{
  "n_kv_head": 3,
  "tie_embeddings": true,
  "init_std_up": 0.0625
}
Each number is 128 + 32 x the weight over its row's rms, rounded and kept within 0 to 255. Layers, rows and columns count from 0. Numbers have three digits each. The size before them is the row's rms in percent of the matrix's.

# layer 2 attention query, 96x64, rms 0.141, rows 0-63, columns 0-63
096:184150142186129144078132087112105098134152192063090128098134130115066126140159169114109150155096200119065070149129103143091154139126176145135116137160145198103142118141163133098088145104112119
097:093139068086102106109164152166101172125110124190150178139154108134138103092093124133226114085132170168183153118130126106078150135118121150053151105095108105099146111113113082170112102157146121
117:154143073135166132107149104190114167121107142053074138120131136069138096096137145166141206159149105142094110100114135170135149135090145116112109136126113160100180132058151083098090152085079100
132:118151092119158106140087144081189116124131116172136145112094101186131141170201097151096064132111132116137134164109064047111125070132172132167145128143143072133150102175158165154118141125168128
115:118138078099126137139081154171170164135120128112111140081108119084133167125160120170160046098110131170149155162129082152112143104101186169186179140077109115093152108190129082169113117175123126
103:107133112129127109144186127101128116189192130080122083122133113132187176052133124110134120118164089119131125069163124170133100127090105108131088124137080096127053103171099099083155161105116187
119:080112146094119173161135153114110151111118101155142130183086140124086102161099144133134120107099066118184143136088178122166141159130087061100171126075096118134064103106147107123219118160099152
093:155141110100153143150081140121186155115109121142122168129107142162108115185159122220119059155057126127135108201124089078119144100129133120186168107094116099117161157135152138177145145095135083
106:111119127113131093121098118139155106165194115156181145131124125165148186056180090117159089094138132174135133121141117113121104079148141163142098174134166043087087117194139087140139076136139159
109:143138113089176101092125111176115160126140138060104112061160143085116149052125139130139168111175134139119114113108108195095086141059168186105106161105147139117134127110085090097082151117083136
108:169110184161139151116155094103092080151163143090120104122124162123091107105116171062105188129175165100103124086148214150122113132144136128077071182128103162115161154082094168108101129120136128
083:118118145180155162090148156172131085118132145075106129131160113088159108071140177101106160163121122085079098062155133179110151113137187113142062134167157188119164096107152130074091124103116147
074:081102141158118145135150098121037185084117156124091127093135065081104137147114144157151108145159105165150139140139141158061178123153142091099152058093119140145106127065116097144153111094073122
108:125130123191101119105168115097134086127146166196179139133104102160103138143137102143175067131137176180178145136134132076114149113163159113122119118126060120102204123151128168171121111113194081
107:048108119138116101112156174106126151105082154168144135134142062164179178171141120140124046131093103133161173160119088108029146115170167118158138102134122101109102129134147137171137133123138152
087:059077156144117176178139123178077183154099126146143125112125154094085136197089136131172116081147123122143177121125175186121134140108162105057143141085088149097123102122114103151146098170136161
121:147134156087152156164129131149077149111115150072116098175105155127137108133106153127143200176136088124137115105113164188157116161141099087082123145140127139153138159030135110058129142106049123
112:128080116150127112137098120114149117118135120181165143118142096114119147112158116116140057104158155139149145141131125107061159098168147160130137130131135088060142092215085147234091120168149084
098:114137113077131153149092133131136129130142121138192154110124114147080173114136149170160099121095116177172112170126115130142174108142130118214150106057126107107079121149170054158188065162113142
093:191166086131155108092187113179130121119124158087091120086147117071145077051131169090164195142173112125135132119122151169134134099133142143099126172127142129107190143100078128134076165129109105
082:157189143087180120132178154134119118132161139080097079141114128144158131100124140112096195142153106055115102113109119165126094149104089104095092127142129130151111153087116139031143162089082187
075:088123150127082128146095144117113156115096134105116076163048133109122158207099145155113107141080102109124145166077147110179125175132146103179176135050102156161102144096157140117177146148085142
100:057111139114136154126170197150097128090117153189147162171163115117162119159096116181147108119090109150145132103115126132043147140132128101061145055160115126108121069097143110116158083092132147
098:094102147101127138120117139127134156155105139206157151059103143122085127177123101160149094090079153167160115179084096127138137124123160112098138118077136107088112137172214092168163073124116172
105:138125138156123122107174135102074144142100140056051100106139116117149146118108138096094192170192135114090142103141158124048125121149117147086088141140165159116118152068059162095111158098127132
096:146122139161142089085113118142109082142203155064144093140167117128144209054153163092140144119190143102147135088139111141138094109137163179154108189116116149143099111167092124112107161174113161
104:176187104173178130082174121128100110114154198095110119132172092085138118083147158141153190168140112150154103119133121167081141127151165163075163165135122172088171103106112117128075144084119112
113:082085143165096183140112118136096152150112109123176188141115147144055160142115169131175115103159139137151173103139175115138154136153165129126106136046134130100092067147099130142200087189128134
090:082107117107097123097094126171157192130131121161118143074092140164127116183152089158175088081070150146158139156111140139162091106138156107147173155105149123129169122122198084157144069164141188
120:144181114100145120147102150094189113134126125194135134121083093180151139160172110124115070103109169123120157198124089080084138099126143155160144136130149075104124140183144185181105141141196114
129:090091129140118112101093135081153129141127115162133171140091115209147183135171107089081074131131178124118159145147085073085124088147177135183115115145167088128100103203152154171131126144156129
115:116167075117156122139060137119183172125120128144110152121078116167151145147168114182136076125122182172110143181135118074107171095148178149195146127105107117099192145164157146179131107138156105
078:171117094146119139105140133113122026139141124146120134179113128125109112101120099041167155094115080169150112114112179148182089142132110137104150188151066111127151108091138112093121045113123141
088:122133102139147118076137075136103090097071148064138069146110118104117110115085107101134252137143088144112113113119175138143092129159082124118139166160117159131131156082119135065145099108090121
099:146172117100132100136136109134159125118144112108165078119069089097107153066137081130150126120109067139097088137086179134164060105187094150170122162144151095133119104118052124074144174150160108
073:113074175154142129067105168122151190179084146128115161046151105084105088142116147217123118118149126130106127133135102147104175146085147111091132083106160132116089097163128158173173111131109115
092:159154070223154155156153107153129109118143109061092116131113093076157124120137114106138189164115049161115086114135150147169151125098090118113096172165082153101087146099113154101093144135108126
084:109086114115150103113105113095130209128085121166144179106134085168128100165131114157087087147146154094129140164152147067091156137142124119123129142100141089062067144153130136220168119156161086
073:131131102093122142133132072108075155123120098096121174097205147173132176175099123188123123140188143112186117145155110124151151193085160072094139106107189114173133097122142086127155131153101135
095:134126162194134188122163172153090130121105172033113113168114145066132113121119168142174136162153119104126102113116158172139119165120129132096097170151063188114112120085089123104103180118110107
092:129128071158124099129096099172117100098145100084143111149161091082138127088094120118140253134144065112073125075118163154164124167145112138173159157106122159105129142116075123098106150116128100
084:189095142112133111099138129095124101139090157093080082131090136153056087134139158110077112177170145105159164147067115141165086119131095162120139179160147100163159161062161125136140186145140162
096:181162163124109183120159127138103112154115154108143158181168150103135111078091157109167228162178128104124107074128159151141116153083110150104136135185131159186131124101122094063119161145106137
088:163125174111159153046174174142138106184165156064109115117145137115180123076137187130134142112177118140091133102120116142109150132068129136100116151139107120130121190111170148059119138110093188
076:158173094163116131195140123143135128121145104098094123138112122093082113118101134097119153145078129120038090104121123179193116133103082104154082118169121158152146138052103077072100172143104125
091:112140142209132090149137104100150152126110159112086111117079084120107206127193088121140065139134119097103165165136135096142122123188176126158152171137133096059168143137129131186109167133151108
096:127147108146107089100123034151164134087091146145132138092099096165079165104076098113153126130124117115135147167124127089109126094122155121157161175130146092077128129204073148183167163136163072
084:122129079129138078125161138049174158150115138194129127145119110142124103199136105112118064075062165121100076205157127125114120165096123105156140113113101139106108160158158116175141131092151159
083:121109091191141116168149160129103136128131133122052106121158155095179116154201151104117085129157154142107161142195129159099106172102162157125081127134149173127191143077135122116047127110120165
084:123098103121138180164120120189163132141130090113079160127151139111135095102148147097157120088138125188147094120132118200088133094086160125094100139161190119178150167098155069097157068106071151
092:156133150093084144116061124129161059132155128138146117127082154159094172161114126117106088081090146158170140164096073111156113105182153163191182130137129111103111097180118130140132080203127131
084:155166101082127124106155111169123121164154083153163123109156116133163126048129145082148129106135124078135092058117123137146119078057132140137062152116081114126148145082115083079051134128101139
088:173090139188167130098105109131137038082143172065088131133097122106089131083150174097121135151167141141121160142141170144097102106181117184134083183141122128089135121107083178124151135093115107
088:118116153098083165153100145142187155156125103199100153135086134117171152086155095150137061090104126159171124125153085110076177113116145118125169082147159083101084124194170090157150098123139116
090:073110132142094077135148178171161118195205129137115139143133144134183150069134111088151087086113151140050155118165133112137154106150111135170071113156114107122145178131134148084158114112151180
093:028180100140091116138181168144092154117133136166138143164102154148143128145089142121165131120125191144097081165110120081124123186102155072146126088116142180131136124127138043085143108127123153
106:163123099154121120092127116126076085148138167101125140140196137094131134103064143096135221102170132136107092080151150141139105165059147177101142142128097189122134109122096089065080129146115143
109:152134096104064141136110096073053129138121138120142143166176137111148093130052112090142231165145146088146134092151137134103095160110087135087113116128109137165126070098082100118108119126097093
081:084114108130115120140105079107185099153101072201146153117137089112138165118082107127143155104127086081124152099124151097138171106166070130133118105112068107072092092159117174168173087131158080
118:078178108126111098181123089128123172133083094156188140124097082160174163164074089158178194134110125094105175123119150108130157130168108091170151142091110110093123106156115143162172127169139082
079:171168100104176116177107165127066130146175101111149123117109141114149091146155123153065095126079168165141064100138154150176127156136090072094083131151111136156148117060149084116075139169116124
084:120088128171127070151087132146138121114098125169097141109101118136082135187122114170131028118078086145157154149117104090159147107160118137157177081075089128105124095146130156190122093176143094
081:141195070141152096172119121124160119168146135096108091134130156139158139096145117151114105142161141064077115098179127100160087122090142096127112107189134145154182087097118099064079190103128083
083:101105118135120127184133199086141185145159105160122150133145104201147148179186122187111011167119155125119119149114104092094166130147151123160127131117131086122085097136149120149161114139128140
# layer 2 attention key, 96x64, rms 0.122, rows 0-63, columns 0-63
084:134073145160124195138114153143063171113082121077108148164172125113129115090127151112121171181160066127151117142179080134134145094118157121149101125063150175121134134101062094102137143172151171
083:099103189163085090109145097129162117170139141176102152060105154114104119155103082121118076085126190094084161142095169116170065086099144159108131155128119109104131139110105198147156081126137128
098:119122188148139182156121132089050116132086190069085091129146101095092095126124166085139140160156116104151126162120155181122121178107147101093166141117131184200134146068118157108129131115103135
087:113084159101112072141090077115134130159146101152102115166118104159165180096161065143151060106141101132136149109143114145085075128140089147125111141167115048107094174167134082154116092188142140
097:071093141118125126150095115076132167130128104120173128095149112202120173155175119142091050117118110100147168116126091095130158095151160052127117103158154081138085099144145141157202164135142162
075:165121128121130104127055071148164104157135160161108103142120077128201146074149092108171099123144111120063077141177105135117143136145147127093127128172156075091061159176105134176129138119085113
095:163127161176121155099071136083143149137086140104091127068123125098129135177130141188147143145125210141104153169127112102118103165118181130103132094166132152123198122117105134145078095067128059
090:081131109170109131159099147110116168149102106135185107079109070125135152175131089177167104159118075103108169071063097100137133112148161069122094093140100104136089044135097117155132136127153117
110:125111091081109058092152124121194103108156108174098101130128073154209138085135094097128103115157105134118118067133135114124083112136062143124092091175103084113119167143097143171094148099146160
087:140134140173127149152197112153092108155129153092084116155169148118161124095124211085142140165178105102110134067160145160197181140129117082148124155175132157153122173104137142108127177148149181
104:142136101141153138134160149169123138112141133134100103177122131074124096076105157083167219109107100129094082095099190135163086132112080111131118145141155141144143127068081116056065100095105136
070:110151108123171126120137089129096104127162131094128108127131112117147109147143131086063200143069096133115113187089109154149141084097092112171140158093090162114101177110138115095080189042083124
083:105146144087101170194093173109116145129075113141149219155186168167117139156122177132161146137132174102142146143141079122152165147091140118150159101099140166064164056128148139127146149130145159
092:063095133106143122162072145138158162152118074228175149111130123166136121130126083122099096071103158090106175158119134105115089114131120133143125119105181069115122066140124117177151082153160129
102:104144134129097172124093137149141122148166141173153168137085095178110172129113116136126081104102155161117144180142062105183160120110148162209156126106114102073072098206123148155133133174155146
072:127184143142146183147120158113124178127124086151163176140145134152043118109100166129134120145098151117157101120107135071147226148120146054171129113121158156109181090097128175137155124154143104
098:128165150161090184095153142131049156095070138075083124128145108081109137132074177121165188186151129114104113091119140114104110164106113127119134113129108188131139108081086069106118143094093099
095:100160109135132056137134127140196136109179122169095114072116132105138106120184083082133075035088117158149117122100128146120102080069124132124141154105150090140126164154155145106146108077154173
104:124101104135088157189078168131158160115114104156138121137156136186175156165135116152104070115142149138109168119142083104130141144154153118111150088156140141101134055198064154170139200110163092
065:103125114131137131114103124158151122166159173096092149108154148103165156157126122142111167142096166125055128056152172150153099135093104152107107172143110167175110185063120198081132120060099141
082:145129167176120136128110051180073080099082138104065080166126115094128132076115127118148183180180093160128107077163131171128102160155126119087155125194135134169147131143105131112125138118119091
076:126134097133105182110132151083099172164113118084184190074165156102090146182139163179105147215118132085103159134148100096113174102129167075177119087119135128121121091096139097131103139144118131
086:125159183179119147132069131124162114149143067125138131119083105152076154134107146090126145100123169165146170185085119095193136119138162138168159158060074146070146140159146122158069121155120116
072:094074137118130161152064102104113156137087073133126131071134127175155143173145109132116094099150177181171134132146089091129189130120109105160134124089125081180117144120192170192158118158168116
083:139182119123133171167111111153095134107152153127179149168128112115047121129119162122139168131102086094164080089126115118164117106088156108108155107109122139165105081173169163105057132210112184
079:161134094125118090169151150157141092152209119112106062143130144126148167058159131114102126128136118123111117081187148211135093102109147139079079144170123102115142153121077175077111141143141175
084:123089184188109135163103116108112148124129131083107126138181143111136109130115141126122221151148084126072119106131153105163079148100090124109063103092086158149149160078076143060112164113101158
084:116110092110148171156109164100169166138164104149107156144182166196063107121120150124032096093150161100154138161145148099116133110096158094142137124197141159085144083104106123137071108132132157
065:116111091116147190138146140079162102113082089153129164121131093136144132107132155134131104113105151161226141118146098072061105135170139166108094100144083048161140133096083176148126120146129084
106:089132121098106076115078110132156160152150104175164160125127123199144166128143060184101047126105120136148157109115106093152121131157104125154115119126147055117125116209130144191161113158157138
096:111130089072102127127104089150180103135175117146134123139144130145128120102154077135135062095100099090163094197179084129146119094105109179187108109140120094102060173189158102128139108151164154
090:085122132112136125149092125108136160161111112154174165109126125172130155171170097152109088113110139115164184150124083076114123109157157140158144097162163061172117089186146164147164125235152139
122:182148136117131068081186136126157116141141160148088071137094124092146113134070123110115227140099103146100107138118182163142086138129078143106147143133126172140134188062104144090091125136132164
131:168110110134130121088167144127127088142155152116096119150111148088134082082095163087114196171134088141094103088124149172149137124086121130056115138161095178161179124039089111089080130116121131
096:142139101070109081136137176178139095122189142208187099111125138219124154089100144100154107110134172112145105095118125141141106123145126109145078142165118108153129128208110106172084111127164129
074:152099058180159146190095069146160091102163116090139114198117150123159111109146123055125115087096141153114147126135068148105154104106149146086113101113079110130177154092161109132104071112118138
129:137137111147153128082140116113144081133120158102053104189125142095130082103107132086087189170172061125134109089148141145141083101073084127060097121163108162135175176110124125090112166114128123
118:094144120139104175197088159103164178138106112165158173108123128166131162195137117156179107097092156133141173180097048113127159124110198107148163108127137118109141095172148128173144130156164135
083:127139155161142156210074146117148185177108103110116139157135125154089117147169150200133119130139165131124164195128072094105157125154157133183121050101127127132080063124165149137119129150150136
194:158139113156131136084144106137102112116133133063067108143142154094109074096124174068126177160132077110115105066153160146157087090106083120104087144151133159140145163060094089067113147104087132
107:126062132147126106114149085125098106116131119111108115119176116124122106093093138088106206166152074064148100103110159175143081124047090140097090191163107143106177102095139119102100160099137125
091:153133107144106152112154085114128110117079147051111147090134099069111094104159189070176145141125102057102085081154118152098176125119142077149070138098171157180117128083101144113119123145134131
159:160128115155148146111182118176082078121132112073088092150134153084108071084115152069121175131156115118123099084139171159137090130117110118046087155138124155155153150054104111084088114108114130
110:162141095147163095180183110150138094159161136110064069174134144101138110087138122073122121144164078118132126075139125147129104091124102143047116105147124119197140154055096147092093113103127152
086:131152101130120144064180110148087081110081149041105078115134158114168053083111161096141156146191109121128062088138165135103121156113109108113086135124124170128154125130130075101109158105122108
112:071099148119072100161119124122147126177129145157239138112144117160119159153142109142152086123113120105157132147169070138115138107140125097148135109134140087079109102206136110202162143184161149
098:059120105105146112153114156147132165168127130206137141152158157195112140126155114127113036105198126176105160147110123104163113123113098150172111129105089111119114163071151153167163134148186126
144:087114135118111140142095138094143163118102108174172136075080137174174188181126095147104089123113119160133202165118068114109172133161149112188191105126151080123124113179129130174149126167144124
081:124100147135161148072122114075132119088111198045108172171094120116100097078141163138104187171136072119107104131120159141128130108114113133127167201133132128078137163109123144093101179089097159
085:168184121089187123101144115136120136123117145116133056108059111107189110086169106172141135145161087175087125147073123159125160113119175140109163119132133133178109124139136185156089183122190140
126:100139124096099095181117180080147171162135117148154137126135109172144179153151079201131069140122168150113133155158103080075141152166150159184139091113113105136115090185167083165158115129145098
116:123157134111156092103176163188092119089140124137077068096096122091131137101125102124146138115139095132106128094109216143135051139157090108066126160108143100155136157114079210091119136113137148
107:163133111092117108134099096113155123164154164134084121153143144100119081085145142065126144095121110109074064052126195141172091108084108145099102179160148162143137183111129117103052133125105144
130:075149146087151125153116162101148153132125098164192180134124108187153122162172083160110060115132142145131186176129095089119137112173152137155128084111124075131107127198167144201155139125140122
099:146133120083142065169185076146179111140154131217194119148131125173162138116124079126136105105116111113146091087147161134120115095155093166142176161148142087089104132186133154178174113134131105
114:114097114170112212118135107121077166119052094098137150103168154139139098165096140107115143174133123123133166105178119093100193079145125099146154101138085179092135085103091086153152151151127079
153:150104121167136125136177112160106108144163120087076086162142172085106101094118128097125194136151092118081101096138175158144092146086101134065090178139108156114159172054113123074080114128116145
149:169095133152137149103160108158132104109119095088060152148124155066072061096087159111125201116133125112108076097132189152146100118119084133078104146141131156119151103059101108088089104123146110
095:109169140104174093127131154132153147106161161206161150163129128125140120171138057182127121102102156190118134187116138097105158153127177120157186108100133109083169128148152190176119077112117098
132:077134132110119135129088146079112143113128115152179167127158134170100170184116115164147086134143168130175161163115090041093127125141161128169167083128086113093133070152176115184166115175139106
088:155173120213102147103175128129166111081100114073131111117134141076152085150093185099192192150088105085118133109105159126126152144127127118110135101142124187145128117183092074082128166124111148
099:115146113154077133137116118027135154142092146110137112132105106134123149179126105167111115165123158098130152177105089097094144180068128098182134123072074137060114150130186146166168149133096104
076:121106145168156087131193091184127101160175146122125152160186193118105093068163133136157112133110102081076110124179154165135149146142083176101060121129104116115142187135147122153161109102108159
148:099151124101135135155082133118143153130122113149169161098119106173126193182136096172134105099115173141154145160103054073106160117145183122176122092148168108098103095208159127191130115166155117
# layer 2 attention value, 96x64, rms 0.122, rows 0-42, columns 0-63
110:124119111165143120131109066120089115109110204169115107184116141177054151117130135135092132145090153083096147158134173182170082133125123120137065150112108127196114109102126134126147072184169107
110:209081156082139102111230099143143119086099089131078137111153082146130113151095125123124113129109114136087143123117128126097136121196175111175085061102085108140124169137171126110165117115108142
098:124133149156110107108090133122172115151173175120115107114072122159155144101087121163158118108115094171149141137073045172118200111049145107191125172172177132118141113161096127148162105116147139
112:077112147172151119115175124161139128133139136140134174165117098176113136179130138142133214179183148103092160120135075129142097137125120104108120144176088118050191108104187119148137144078099159
116:113160097122104214202104148114143084137130197141062110108093110128157176089157131145118113161189100083110112145139143123148131173145067095136138109130162169100136091157090140143098131161108086
106:134104147113150138147165093153169101119118134213086104203158121124045092147064114147100166140090085119130138148132129120108134170156115118122091143137108157128077114147190124062158151104088106
122:074147104127160137139108164180118126140127181091118165180182162163158112108157128120124184082071178110136086137101124088129147115085113137128137141150158104090233153134103096155122146141135075
100:136081161191146135154141140155090119055117108169142131156143177087055078176106117122120134132108129131186145086111153153153131162108121185090156081084139169144164155095119125094086177125091121
102:121112127122089109099108088118151181187117113127141101168166114113105156156073129066131101126168113163084095141193147127171104129115134193071115132159031119108122094120087158136168125112108155
094:138165161144166181135178127161110081137099146114121069097140115107101067124131142116163110134162129071163152157121156106159123139062100075119083148077149188099164104141122128150165062080115099
098:204159105123125113095147121127162150159197101161171104150147145092131078134026072106171137133134143124190147131110091135091142098165145115121142102157066089101095120107156115123132116089116158
100:122138108073084105159161113186162125115136103169080137158082114142076145132146064115106065138121106110135179112142155122153134203163085156085089136119161103160081118156174123136081154143135181
105:141183114131106181189131125153159109141192149147098122134082096132169154125149110123134134166177074084123114121153081114118145123154105095176094041129057143090111117145119124133152135117048115
102:159087149160072142093140143156085139070151079144142169153161186103089094091138099104095167057129136130158134102120110112113125178118129097055165126139126119139160104118146117197083158180100125
112:123167144164118126108174152162102094092122138094137133149134087176073090138166128110157139159145164126065203158136077186109108166114097074143125201125127090089158153135153114179164131105099108
103:092098113137147200130146123109091090189176105097177118178156135146169083105155164128135118115142190094143112133171143082158112092162123123109123141102109129123179140145146085175167033106122115
109:180141094104092143077108144103145123161117091144108195071134152108145134120063145091152120138162146113152123144074149113141132082080089094089146131168108133162137063076090162163086113144192155
115:082114103093191142133116153118154068156126103144131148134159068167091145157141185124167129142142177077096121111128161129135129075160108169115083134122129059118215148118199090141140132118114114
116:108155125184148112179132100133133095111128188107097183153113143174131138129200103129123135122063147135111072120058110156128139141073137123130097125079140104141215157157109148156125143178119071
128:134088118094095119092112085129082156164105094163112110174118083107109144108091131061105131154119135061109167123214092113152136153118143144146096135121113135134055095127181127119121147110101216
111:113150107078080088076071131160121140132148143138129045119107065089036086161128181117114162107116138088144099133121151135111148138088127122151089170134103100148107153131183142084113169099109125
124:101102112212131124112116125101126151158213083158139171128068107154165064117144140117142146107153123140170128097182072114142125107081153170160116137095130130131176050159117107145130117146143174
090:135143131096161095112056126136137160110144130147142137131131127116176147121125116120145164094145141060088111174170151159086052136092132168133146063143086063105098098134184127135130147159113214
116:165143074151061178123120136045122100134181088128162108199124113085107161121069145111148116160138127121141079148093110178158138116145153097120181168138116103203150086105140128153126107131117135
095:096125109156140132205099145145094109120165198131106134111052088104121162134124119132146081177109116140097124131118086156167163152111130182147151109069148144165142125113082130127063156127098211
098:136096101096041118114175165118097136118111128146116154109144074160150171092109152140089146142147113151062136129158039107146161120153156093148144151199190140149118095089162090150095151144130133
094:102115179139103155133109141092120137153111138144142111139147140143072117123037106113081071129194080178147171096156071138145160146125124170114135159192141117139177137072059144125141119166118133
103:118142140103177175171161145106148087125162093093092150138106142135144132147114055130142071122098096150076111120070131170117149162165158132061150084087137165098168090155104072146135101095078109
111:095162138138129061127100141133190158157102136154168152101136096096147164130106066170137126154122142142106179076088029136109140108112135164083157158191126065112115141098123127137100136177124147
107:147098115088075134119169124108109131092142084121115113151120149167144115131144137167051061124130124136175162092115136092134148079187136156180092104148166106195131222109178125116136129147151114
113:146126187096151177119170180150110129091145173114124156032105107162121138143149196181083113141172119101154102154096128173141100156166120116093107100142087137153122143107158177131121071160160137
117:081166184128101142135107116141109145166143206127045056158057122141074132124157158156096123118129101109148110134090108103113163118092120141116112167118090121207115154114107193111136132140109123
078:128038145108111132072124049102135090090145068166116153140112156137168157081142122134151083162148148131145168104122128119155084057120120121142096106151087114164190117137141111158143111188145158
083:164129098092173117182142168156157124183119072185129101129160157148185081081100183148145153105109199151144153087154168116114182123174098145155131141118178160105109097140123105104130098115160154
077:091189109166089068138056106040143128175156174103119155172154087149191133141116091110163108149103120094096141121158135097090121100114066127122125165146148081110112132162147134132132128125135077
080:117122143140151114136177105117110106092132168089107141134077192194149174103176124152112096142121132110067167164133175175098117191181133102136106143126164148067131126164184136124163143093087086
077:118176154208064096107152097124159122085109075150168142155109110119181123099154160123175122135095084154137119169141064135108152034132119134156141130153148099081120123163126087108153140143084147
081:099127138118189089107059103058186184159134165107116089144112087148180151170133128169155173131186165114063129137110093095099100134155125139139163107134126080113075147118109100161123107107131111
083:157129126101103097144150171156074156123120147128133151111078143124081136126079109126070090094127147195152089109130125146173112163124109163088062082097085119125105146089070189108141129206132106
063:141160124123115099096027133156151152168129141136098097158114107132114140150166153125177140192154120169140086142102098145172150150112205164136141114139095105055110160114114099106128136048144167
077:136143115210104137113143120051112123068095131119145131101164124160135052146160149125143132140155120170080104161135103123072110097155055111096195119137116163085170095079134118135100161125108141
084:112161159076127107187070166171197142165144176151141150136108106131111138115174123168148117156138079113071089115093154156159123132178102092199096142128143119187120175151079143127144164130115148
079:088146126162102105138106122167099091135107176123155109186128141123061091173130154088116141151145174117125101145131117128228132153076195194096144103131105156153172130094139126127178097121127175
# layer 2 attention output (transposed), 96x64, rms 0.132, rows 0-42, columns 0-63
117:165066198132131183103129151112136102190171110151158162123131144048130129136124139125163146078133142168157141113112094126082148091112165156069176117103121127115116128155184073157123086111092172
117:161162116184130121130149112128145104146144164136084103108119127096079142094154127083136152131167133104098147127120149102112125075093150150098161189122136173086193128101049145174045161112173083
096:124122094090061127186143160128162130188152109135121111179120148142118133146073098168126166157147098148072125143121146110156079139116112150139180079132123099189073105105138121056184086139102163
110:188155097057112115087133124114146106147096141120130136065145192146088098166081148107080116107060157103097108140119142111178160141110092135173103140119145201151144180131130142104069129154163119
105:086119147166132066096110068161076167140147110105165091060116154063104130136121120133134140039099154129132127129115160178128154133134145097123088148077121107120106151186160129136184108162111176
103:169135099142127140132127152134090166147142161099077129082086165140095158102144157147174083092206210178134122173132137128125118115088140158064120124083123139073162132086113084122095077108138139
118:147108171113112171165157159076127151134128145176096132140131119182148141152115151115117038152121098129187151141184144154150099173146066104146097108108128112146049141113141185098170156135112181
077:082137157100116203098114131104086160109066109122129135107074113176099091114122156115158130115124186087127105172104116088113092137141138097082103138176147080115120085100116064124131086131161052
106:165155084105150075115178114110126145119108126125078142065181142142198098137153138131091116164127156137160129097091097142075164125092122071183127110148166169163170153104156128161062173157146130
104:112129131118088142131087102104109168117096100133148098091152182105084150177108094114094093071134134134166176146133150132154073180085148109143202141068148127176176116159111157115108142207114131
093:090137086123139133109130137149176122092095147107005112125093116142150110121170099136093132124184151145099113189110102112111096101093156180132170111145152142156155179110139165105094099105153063
103:119137140114157128128084124176122168127172127136154116094111169117119135042132153115144086055160180178122130087108192163120156102132141123134084170094115132062181135103077108151119087155101091
111:111152108099114074070129070177125142143094148088096078053115155078075132100117139099117138062107142118106131178089130174162133102117140145168166186095142138118107194155127116123135119174134137
113:089150156167180174116124145145172175134089156092099154127104118169129105154155180151142061167074139095102150163169143090176130117172109124172054125131102119084146173089140147106168117098143115
121:173140129076139182138067151129168119157128153123155176140178197125109165133077144127112152101103111132076117117183167111206125140119110178163125095075136167106123159162116173084121109131090109
104:159113145138133095125101101113160146024081128117111141110174108088126112172147093137113098106136072146199141181164120160114095179124085165140153128124153103139111138201120163158142195131138109
106:053099124186116106128149114129146102134133082153117091154146136102130065202138100143050115117120123112101167114103130087123185139120144112159133086143133189197149138128145218122130125119160133
140:185110131154092103132142123117076121112151134163102123099173137086132119089111116109121050066146138142157113097159111153090138143097085142073088093116176155135080083153050146157080169124171131
114:139073206092100168116130120105133129205132101172118146132166138148093162085083200093138133124167105107144171129141135145143135117143081138172116145116131110099018131131137118128181111120119156
101:161167130094184120127113131153167160099124168088117143105120160083179086115164143133164115078092188158097125137104138169111139126140148141151149150146131154095213164088134061154070114136097072
108:151133075070116171139158187180097158133116177153095173124144134149210136090086126165154069131114175192104099109132089149121165134115139141136141058101128175123123129098105107125095089143117111
143:134125089033091102112116110130188146109062078134107137134144128132108094134083116136136141126097114120117117168077092126163094133123060136181149113164139086144075120098143036111142102134139091
105:150119159114128134074186142148138083189118172120073082112068110113140110094140134112125086137047158122114113113105059181128144072152166120137131149177149160186136162097163124113092123143140154
131:106097142182151109110126109159133136084095140101065160132182090062154097136137147161143162107169114135092127163137091105074167116129107195152117075141136145100054143154120146157141132060152085
103:108109176095104130147116100123097155133146085151172107140110158095109079096093156122175185066155174124107108120089179159094137141162127101111122124161144101128066079133124056134198084141098096
094:157158105201175102159121122131146131145164145085152159130147141073155109163134127147142162136089113094060109104168176090114167119128095134092053110089088140050137158122108129143109134061106144
081:136187074137147126164146132136125172164144092124154200113172192125163107168123123190151174153149169128102098122115138031109105112090127105098097051106166109155134129121145087129136135123130142
100:110142139174129096122118086114106148095122125098107098132145112152051159084156196091150151117221142118157146131147176107155103119154125143176090177159160119121090099144071152128178159149183113
089:106109136094144137104123129113109095193173084100130152125134178176162101079124157131068152137147140079078091065143135100070125099110149110084059090125145126134141125106150120070101078079093140
105:135143138189149135162127139172151135108159139142154157151135068078153132099147093163174152152165066153127121130129135103080152105140116176071127136125110078062095111152062135203144170081138103
115:119136132167095080078143082173107077174120117114192119105143149067067106139100124123116111118062106083088148112127114088146183089150158132142145134093103193148153144192096135147151163130154141
122:125119110060104152134152145159122181190120090157146149106150190113128118112066178162157100118141126164137147112105139152150166125110122109172180080053111145134087125113148081120190097150076165
080:089149171145156113084140129149205166166166126166149094110093134127109100115151151133136116088129155101089188134104206112166143126175127186162131194160141099101133139147117162134158113155206123
081:124158105124122078149067114113175127094135103177154103101111134131115162182154033148101123096110108138165132150110172131178077147099116123107158157116136049081198123146151143145110095153128093
073:141062101110127123100078145093127072103167102118155150135138154137131175132159146121089118063188155209162136080148097110111144131113157174125133083095158142175135129184144157104093094135097182
080:101110129147113104126070122132135093103157141077153070132097062081070198136125105120117157114136068153118132106088129105162114109154154161138132158129093089094065105163071190125169163153109149
076:196155115050085119130090138093167138221118122114125117063108139142118168102100124131118190138105131076062129143114137115154104126086107157141159147091136091109101142118124130093051105122132110
075:136117085096104104099163142170088094106143136060176152120154129144144112137106108165101164183079110135130075076168084148135139144145172137109131088167151175188161097176144101069136133144149183
064:088114177127107149106180088137132085178131093244138130150148132124081125069119140061162156130104128068114129138094127109101112057134157093136154173108141139136106136119149084140155101103128110
069:184171109074111139175186145134097185145120157128103161084180169145215094090107107173153095147148147174131105140149127168085144172105119094155151076128172159140134131121127088134098144134115105
079:210109139095137148099122110082095068143100139128122147116132141140119118153069167099086202143104157099139104117114077141126191143109064140104078114161127189145083141122144166156070142121153110
086:083136134138110115123183149188098200180179131158134099101148155154138164083123172164157068124119148135122152083145160177161104136135166102160120134062160133137113106129142139081174107164134194
071:194110165071150172128162117065119127135100120144103169100143147089179069110094178103131143111096159131167118115109102160040169138107096097109133119140148150137114110118156080179073146116098098